Weights of a small GPT-style language model, trained from scratch on English Wikipedia: 188M tokens.
Each number is 128 + 32 x the weight over its row's rms, rounded and kept within 0 to 255. Layers, rows and columns count from 0. Numbers have three digits each. The size before them is the row's rms in percent of the matrix's.

# layer 5 MLP down (transposed), 640x160, rms 0.225, rows 450-490, columns 0-79
089:132152101142122134116098124111191097136135120089154177114144125115169110143125193095161099063172189048171172157118089129151178153134175129111125164114129112055098131200167122157149139120167096128118144129131180133135116133115065127151105118
099:118121077163093077193144122131164095103116160174146177091121106122098098146102115133131127133123175131127163135147109119165082135053140141106134115096137081098144097136114108054128132113160101132105125196182160121110128175081121079162099120
102:153142110140114152102074148095148100135091127189175096198126126162194096128125103077172095131130133104052136154119093136171122145144108093118145130125174138135155156070126181122072060118127094103118157149181091196130103121101138113176114095
096:114088133095165096066080130122112159088110095148170186097169104178102140134097152171110191145174118152175143120134126124092174106123112164150137127111110197082089120104063120130157109190121159114144145124199127148153130188147153073096124080
109:141112143129092122117084126095119111140037161148097121123138082120087136118079112121103170129100090076198215121141104070129117171154153163163155095128132134128107145081119167120107108164068141163089168154182122133155169126141097089171107156
113:145122151119125095119129151174192130154058111146159154124124154149126161079174088112112143133082166107184190119164156176188118146131120131122139154141144133182079131143036098160130150138113159113082158115167096144152097105089094103129128112
100:196162127128145151074149091146081121103121100123086118178130123120124078189106112124116164145140075161094153148146090086094126177070081136069165149106174169121145112116174170074060130150091092202132088158145192131130127133093199156154125097
105:130166078115086148132163145115111176107126197082157161218131157106148116130133103055158149122080122127147117148155169071154123043132122172098140115157145118101165119074151118124196126069127148163123180113103174066144100166114190164107133180
127:191113113124100119107149179153083120180149158046129197137140143112099145101146172165110134089123193165058160104142085142124086067140139093179192145136181107060127150131081167114100125124136138129141132093116132121121083131165120125145082140
085:114148100128111149080063134193090107124083132146156106113153164142083143154119129151116130170108086161145119100134120099042069136115107169121133068109103189162134094179136149123090147162166148154142161141131108099142104137082077100098138150
105:095084130112146116098067177139151180135140191140103197156122123112108088121127135169157114160118159105115085166115163171127110142100176125154129157135114068129163149122138116169144172125089113107221127141102159154097116133170132193097038169
099:087085114124120155113121109166090147121079121088086120126125116127116167153054109181101112150086135139093121171174108171133143127117120118090128140159104088079097144154174163065130136151215163140141155114174137081127158120116132110131094184
099:112136125164130097131228136048134172147100099122118114183139112125105128062102093113214116133147125155126093115142143159158100173068147212113105079144104099083191116151158130115089102198132126080140100103116132156132156154123151092122086112
108:181084124159107085146180082129164101092144112158089145096153098153106144135136119158151118131159125092098130157133145117080108127116183112102150140106174176132191123145109115132136100135112166157219127074077056152111097111157132140051095139
102:134089127121121109152100128086132103100074109117130140184159147049117085158119111085197073137146132101090063115122097069081130112118152136169180144157099083124102196138154125158113091143114100139147099083118123124126095139107127081118162158
094:149130141159153193110118075111112144170113150126101143158183100112113107152134130138181112145117158121084082162146156097144091108147189150139126133102085139079130151158187087199107182193072075182102048060176074135148124197147167147118141131
099:149161120145142110128099154126142197143159133144103165101110109143134116143181100089154111137170184173147066090119147188101107121125132140185154137144186072154075099113126144102121167099153161106081194163084127162120114114103134132106185159
089:116217108104142125156118155130106107103157125100101091108161125103121177121146102076132161138165139148108088091106187099121142084107137090124154089137103182067189141120111135163119122095065150115129112128122147195160082127159133130080165133
096:105161120061131100124132104100088170139096103135056148106077098172112099152182176152193119159155070112157159144103139157132140179189144109088128113136065139127104147110118187117108089109185155127148070167139168124066074089077153074159150118
099:115144057156143135124106159146163161101117100099135091175156170089060158093141152143088101124125123118110099155120087109105144132162101170160190111155191120140073163153145126159083105172063174157122115067091051143146128103106108182122090136
104:145164139136050083111098125102144134091075083159172114113139181085135155129162138141161150110139143113073170045152154074186143136096119069107088122131098072086170139136115171151165142138113162140158165086071121135077072101148173170167139132
101:151090083116131102126119148131128126115138143138166120091128150065148189136145121107150163119128168165185099217129094187123148120124125119154169133145167082076135111110143132144150169128159065172127171111161129114161155143148116134146125144
111:184121116110116110069109126118110102064072119164141110175165166094101103144113100143100116119169117101100113150087196103145104111115114168106140150105128163132103114068143043100136173073145177099113126093158132104185145106066121149104075096
087:157123123095159096136104065144083099132072141083146085102171114135094145164085091108164144118106083117187129143151092090085128118118127149175183183169168131062170114202169125151111153092101100182127130144132177101121145159066147169155166129
107:151146104168107174116127151123087137092132177152166097076156115110155151113126172164095145166173143210082126176117172123133128206118090155104119074140059131110113139145145130110113117101091111142116164134088143158116075102079166112205173133
104:025119090092115104175120121168157128136094146171068108086120126067122120119124105123128134076129137109110153062095130141089125168092151181119088102098155110148129119151098131085162199142106116161139149134144124155123064080117158157150102132
105:070118164122122103124216146126099132071101125143167152115219111124145106160134113180204177053170118154166134159124160161161118066112112175076121152100092117088115109098120126137157119084056079060109130149175148133113095119126158097133159211
115:109071124108150131190174122108103121121145142101146170127155157207085147121058091092144122126188136112110143118107108173114174080091108137108094132096081097125142078134088186104176139073126082123179142113138131139167135133087132123056100172
099:133104180187103092107144137118096102116069131144130073158058093131117142106121074188135108151147185144095110107128139094160127068099095094147114149122111172092095129085149163155124166160106096207156081117126165064156116101119160141163166103
097:104127133094180153038112087147144177166174131151101099125140149129106110122150049155071110138148172115159147113092113150122162139136159138181140046102101120142174176116090100146131086150157137131133112052194117123138105166116124136104068039
103:095177086065132134105132153179115124137123096131141087107149132140091125128133109106100105184154141128138134162134119051119124117107063181091077166143149129136100186174128146168094177129141165145104182118133156157165108132210135091099106134
104:147128101115114163094097084095100120151145178089123160101092144168185060113184130153117080156133149140106086184111098108178104165130112078156128164118122171072103096064153115174076142122135117140146135088105139140113149172159132122106146081
099:105137074120094114150094136112135162179145085090132118136154173150148163110121113233168145152170109082127157148146153126201202149217096139167094117149157117117150119138101101157114156117135105182113133202139140150203091150155120115105107115
100:123138094134177137077141135101121145115141124141127127103168122130163139159189160091126177166169174138149143212119090100186125157134162117110089167086126132123221129145104077141083103196133102150051121120129177194130131133129086147181091125
113:124124113141078160112101112118088100069182101169119077112091112116165162085094150147167121090101127143090095151156149145109150088121125173064071067130079114130185102094130125178117150127126142124192152123142125126144128175115121080131180057
104:135187086119185111164124151105143089097128089115158150174122176128175166108130176114077200131116095099102147058129183152117110136161164148193148170139080167064156125186098111109045143164140113121145159143145113138108046152123094130181063086
091:178115157141172184122073181137074109125121105133153159127138153090178146113117132128125093148117129154100122103102132188122127110155095132145117129149097075155164169143091122157121175071119156139099134183106131138100145137132132123158156104
099:119063128140158130159158144132137156085120112144114140158171125138092177158132076094105099104113154138129070085104137108040109092170168134093159125116084144163190104138148149150055104157157149105122111142147111155133214148093150145096145106
095:126151124076079130184075127164128152109139154154171220187096108158142111113127125085150087131153115163112106101071147078156096120143120120130163113177163149119249136184079067143121163147122171115101138143106136137151163131123138109067155108
100:149110185109145096137098157156117174096138078145098115098154122068199088080103161115109193136091169114091051187137101139125066123144140130132077091119025124150117090128145112110111124165112123202134131201062097156078137146127182132147108117
101:148172140135094145142135116111102152154103097029132131126162147071136147167123124170094189120166130114096174118176115145151146153121122153130124092170093106128090153083148130148115146154080119095187134132116095103115136139145132108124116152
# layer 5 MLP up, 640x160, rms 0.256, rows 451-490, columns 0-79
102:124129150095167150101099132120169147095128122149028073155154088122132110093176212114165082125124132149112161119135153101079140113119181094171128141110136101168112093130105126152132072062150120115121126090138126146093081129185099165119174074
098:154052077133066145136070118124133122161130063089132085113156076168179119144139096063091142136150110140191093108109173117113186116200100174142115074081163063086122180095132164182157103127155089116142115106116119187102098102141149150141167139
102:120179176149127123124112108124126158108074187134086136148121108115105182133129177079101069097097089150142134185154153150127140126093179084153107148148125028124140165170181126168121065123090160154129124225088106156106094134095113160166116125
102:056158102169134191139098143098140163145124089150214167138099120122153153142130170140081132102121118138184121068055087096148083160138172214116081131094101158114155196116126143093109134188092102188068136104127122093170112153138123180070172089
108:152111151131088158080093075131126127193096156092117172085169091118107123168110122126091102112103100113129189099088083174164165102138156139049119169104177198057156120124139113114116129098116150127145108181149133165143079080161136150113155113
104:159169111156161126101096115190156158146093152162086131105167167097131127163177178162095172153108117127182109143124099132195158067116150189093143172115081116154165067072195115152133074088078108143152135102151190123107122116176062195120135138
089:139126176120129131136145070156124139150183144105047061132122173139128149090165173167101118129144132118125154088127074097131089193140147100123063130178147134156180078202097071173087078166079079128096113160120113205126128100136118157140136098
102:164132143147112086130153097147135136137166137107154116128127164162099089094124093192102143155109105117110138066136114149162092194152165153143218089142121158097113133116134143132107092129157119130133128082072103104063087122131102169096137142
089:195098160121112074079216130130138158147151099136110139134112157137200145118155064172136120155147136127083111158090150151142102193110110068123106080144237165111058124057149098113174145149145111097146109128150127208087135104144204141117107138
093:158171145142120121108121142174128151110070081142117106138119177151104104107162119127156154175155193118192094168156090155174066123104127139198094163103149124149152138151163164162143150113116133162133117053110108140134098128128115122163083144
091:128124181182144091126137152105188155158146140118172090082108129096128044145147165117137109127114083125173159106079141128131153089080140113146180074128142143134107091092094106172142188111085095142110094107109155143102078102130081157144158126
093:139132108084105168132079109172113078089111114155120147171064091119139106156107182125156076118118165165141090116095083128065137078134173112147122138093213187090139109179095153147120133195155096125192137134175153131102123136139139100108102158
106:102099121129149138146093105111106119177149179115128138148132125157159090120102104116229166103132152115200094108098101123088117170145172131107098076137125169099159121137141081160131145077116119136152076136140107196131107154166095141078158146
093:125123158137127157150117130142126150161152116111171128200141077120118175180109120074055089119117161111106098103173141177128132142146115145163172174123101105136135135097100129118045146119083204154092122151102117092111149101129159159151128095
095:093178142114112151175159124111120110104116200137126114119135170129149130141120090160178173165063091099128115148149059104107151118129175151158145110114151159131122106092061081091200162045135132116146126093115137184111108079093105145129066132
094:094114148139140133101183116148128157133060186137107143147090102117050115121122126167141131173134084098179130105119164125171168102114206133138140173081141131136137191101128178144125159139131107183101106176132136105142157138182148153158107132
089:137132150111084144121143107099151158126140206104146160149112169129158084194123093148159158171107160176129104141095153140065126119046165147135095106103150145178172149180141122079152158153162116135159135121121133157110153070169137139120124136
097:095092160158158142112057071154137082152143145172131112172101178125099145120119162123169103159061147126153120132125105108175085157149110191167162133133133122125108099111110113141149162099123081087120176149070130119106193105162121148132237124
091:153066147152114129154106135123132146163182140168091144083109101177109090142104103110224182107170104153156173149082129116170176146115145115124084213133153117087164122129132135104163110093140027103131149099188125135062133116128161089107091089
102:095139165179087127118101163085113140140132052123121155144145130137155194189153134110098145107038096134115118139073148155075147137156084102147034151132079138169079153132132110135141084102147095168078131128076070087176076130115166126123164171
101:130104150156132172115148151102131123105146122053064139186177129126115146159148122164118169121162055179121128088088111146118140087161138183198101137135102112142088131158107145141127172143147123119144087053152141104192056107105110131147111139
112:122136128153125134125158099165119162122103086161107127091092126112118103166142142156053142148136110092156165142094147128122179095156151177120172177072183158131143110114136148188109128127098131092122188150077046068150122082161094199169142175
103:079115198143058163174107130182106158160149101144134166142149188143210130101131183142116141156113151094127091125089111061131115133103118139170107108137070109167102197090126136111150123149099136106145176173126121099147095093168112070111117164
092:130145144141128094148118049052122120170144245094151186085110061163116174123118136088134143149136124152087086143077099115131123158132122071164121144133062148098179132074180086156133058130161106142150118162148095125078152134118103089114096143
109:113122134142146115164173129134182129171186124121179091132094125092141056121112089152130125134160130186131028068184098170169115131102151103082137093172125177084127140145131207131063136141119133089107139110131116081108120162136158171139111110
101:120148129171163181132122138090134217144099154163141140112098136101141100143069184112160149126078124170181171157144136159144111120110115080114138222125130182182101155130125157131134138135069143147094090148153175170160166080150129179104099085
105:115126067129166118044156116149125128137138059142117170143045136174130065175069149097131129115123055169142174092170140143112165180133204090092137124150124159160083134119094142163113085163143110116129157149122099073198070155156127125159097157
089:085188144111149152130085109096112183059141114132136117112120103116078177098129159131117098129075127126096116121111149105189183150114141129129113177124098080126132108105092131120138066127102135065137115172134137152104116200158075126102104073
103:110150146174113131194123077128107094095122185156100124040094106076079129160132103140113120129073114179126145143113130066120067118156098089182116198152162104087125159166121099125129099139122096082124160084089154150091153140138164165131150121
097:159089184116111084102083113139091130138106143176144073125135062152144165124136149138116098143213255128142111165136130129100096174140147144072169175156109149182100131159127138212119109136082175099092184144089124135161191120138110164186100126
099:098093171119122176151143122084194146130120163146090126165118129161093139131138118085162134093119047089083168120081100158147162111159103168117096117073095131078124117099143165104138197146083140157049146147069081156152120119104183075114108176
097:159091185118085147131100150062113137074112107066206131130127105177052113064134149124130110169110096153093124146139140097105063128051135140136113148111107116129136162125134102096191129141097086076145144152181173145065101120196150144092145084
103:120127090132093126140128113173128115054130123130118147203130132129146114108165122143123151185060119160113074132099126186145183059110145159130173109142198101134135151155139107119109155144119140123191109102115123044171128103118154135149115143
107:107116107165152121105137178050118173135124128137163122137103115081119101110168115083183159212176143158119158083153141117129077107114130081169070156149162064136095180187095137132111090112094132150126120060099152062133159152156182112127142169
106:130101087115062128086170131113138103174173144120142136120087100137173109155164136164171111210170103154154084060067106141076177077153138120144122102104102163117096130151162109183079097141154102123144149093143111104162111149092087078116127167
094:119119097100115149120087124087124175141130159139157096119090199116104183176104106107119139128117066179183115100103119053123119184079117130115122132085210117160108068123105130138144088159183146189187196116133163114114149167091164168122121093
101:121094133118122130094094148138084130134137164134156140088112141136025137085164140117144191144165125086118109119111147142088155085088087170134131152140146137079163146169176148107105197066164118102113131128167103111158148111118178032075125132
101:089123122108124118095167153109155129123073145122089130115132121118202156126122158155157130160108063164035150119050183130153093089178110099134174104132151121129128165068125202154085127136128140188148190109121138197177132158138111117154122163
094:108106099191144130130109131192189138130091087118133120109077117142144190137055153133140147167175147119125150174111084159094092124116101138114054101123133121114167105112167137152159158130069113153095133117132110123170133090167116124123135127
095:163126170087107183114145158099098121106154166098132125096151104092189175144068126130080140132160133129143085052055108102105094148149082212203114125125144087127133079147150101093098052125127164181153102140139099158118140094111106090154139128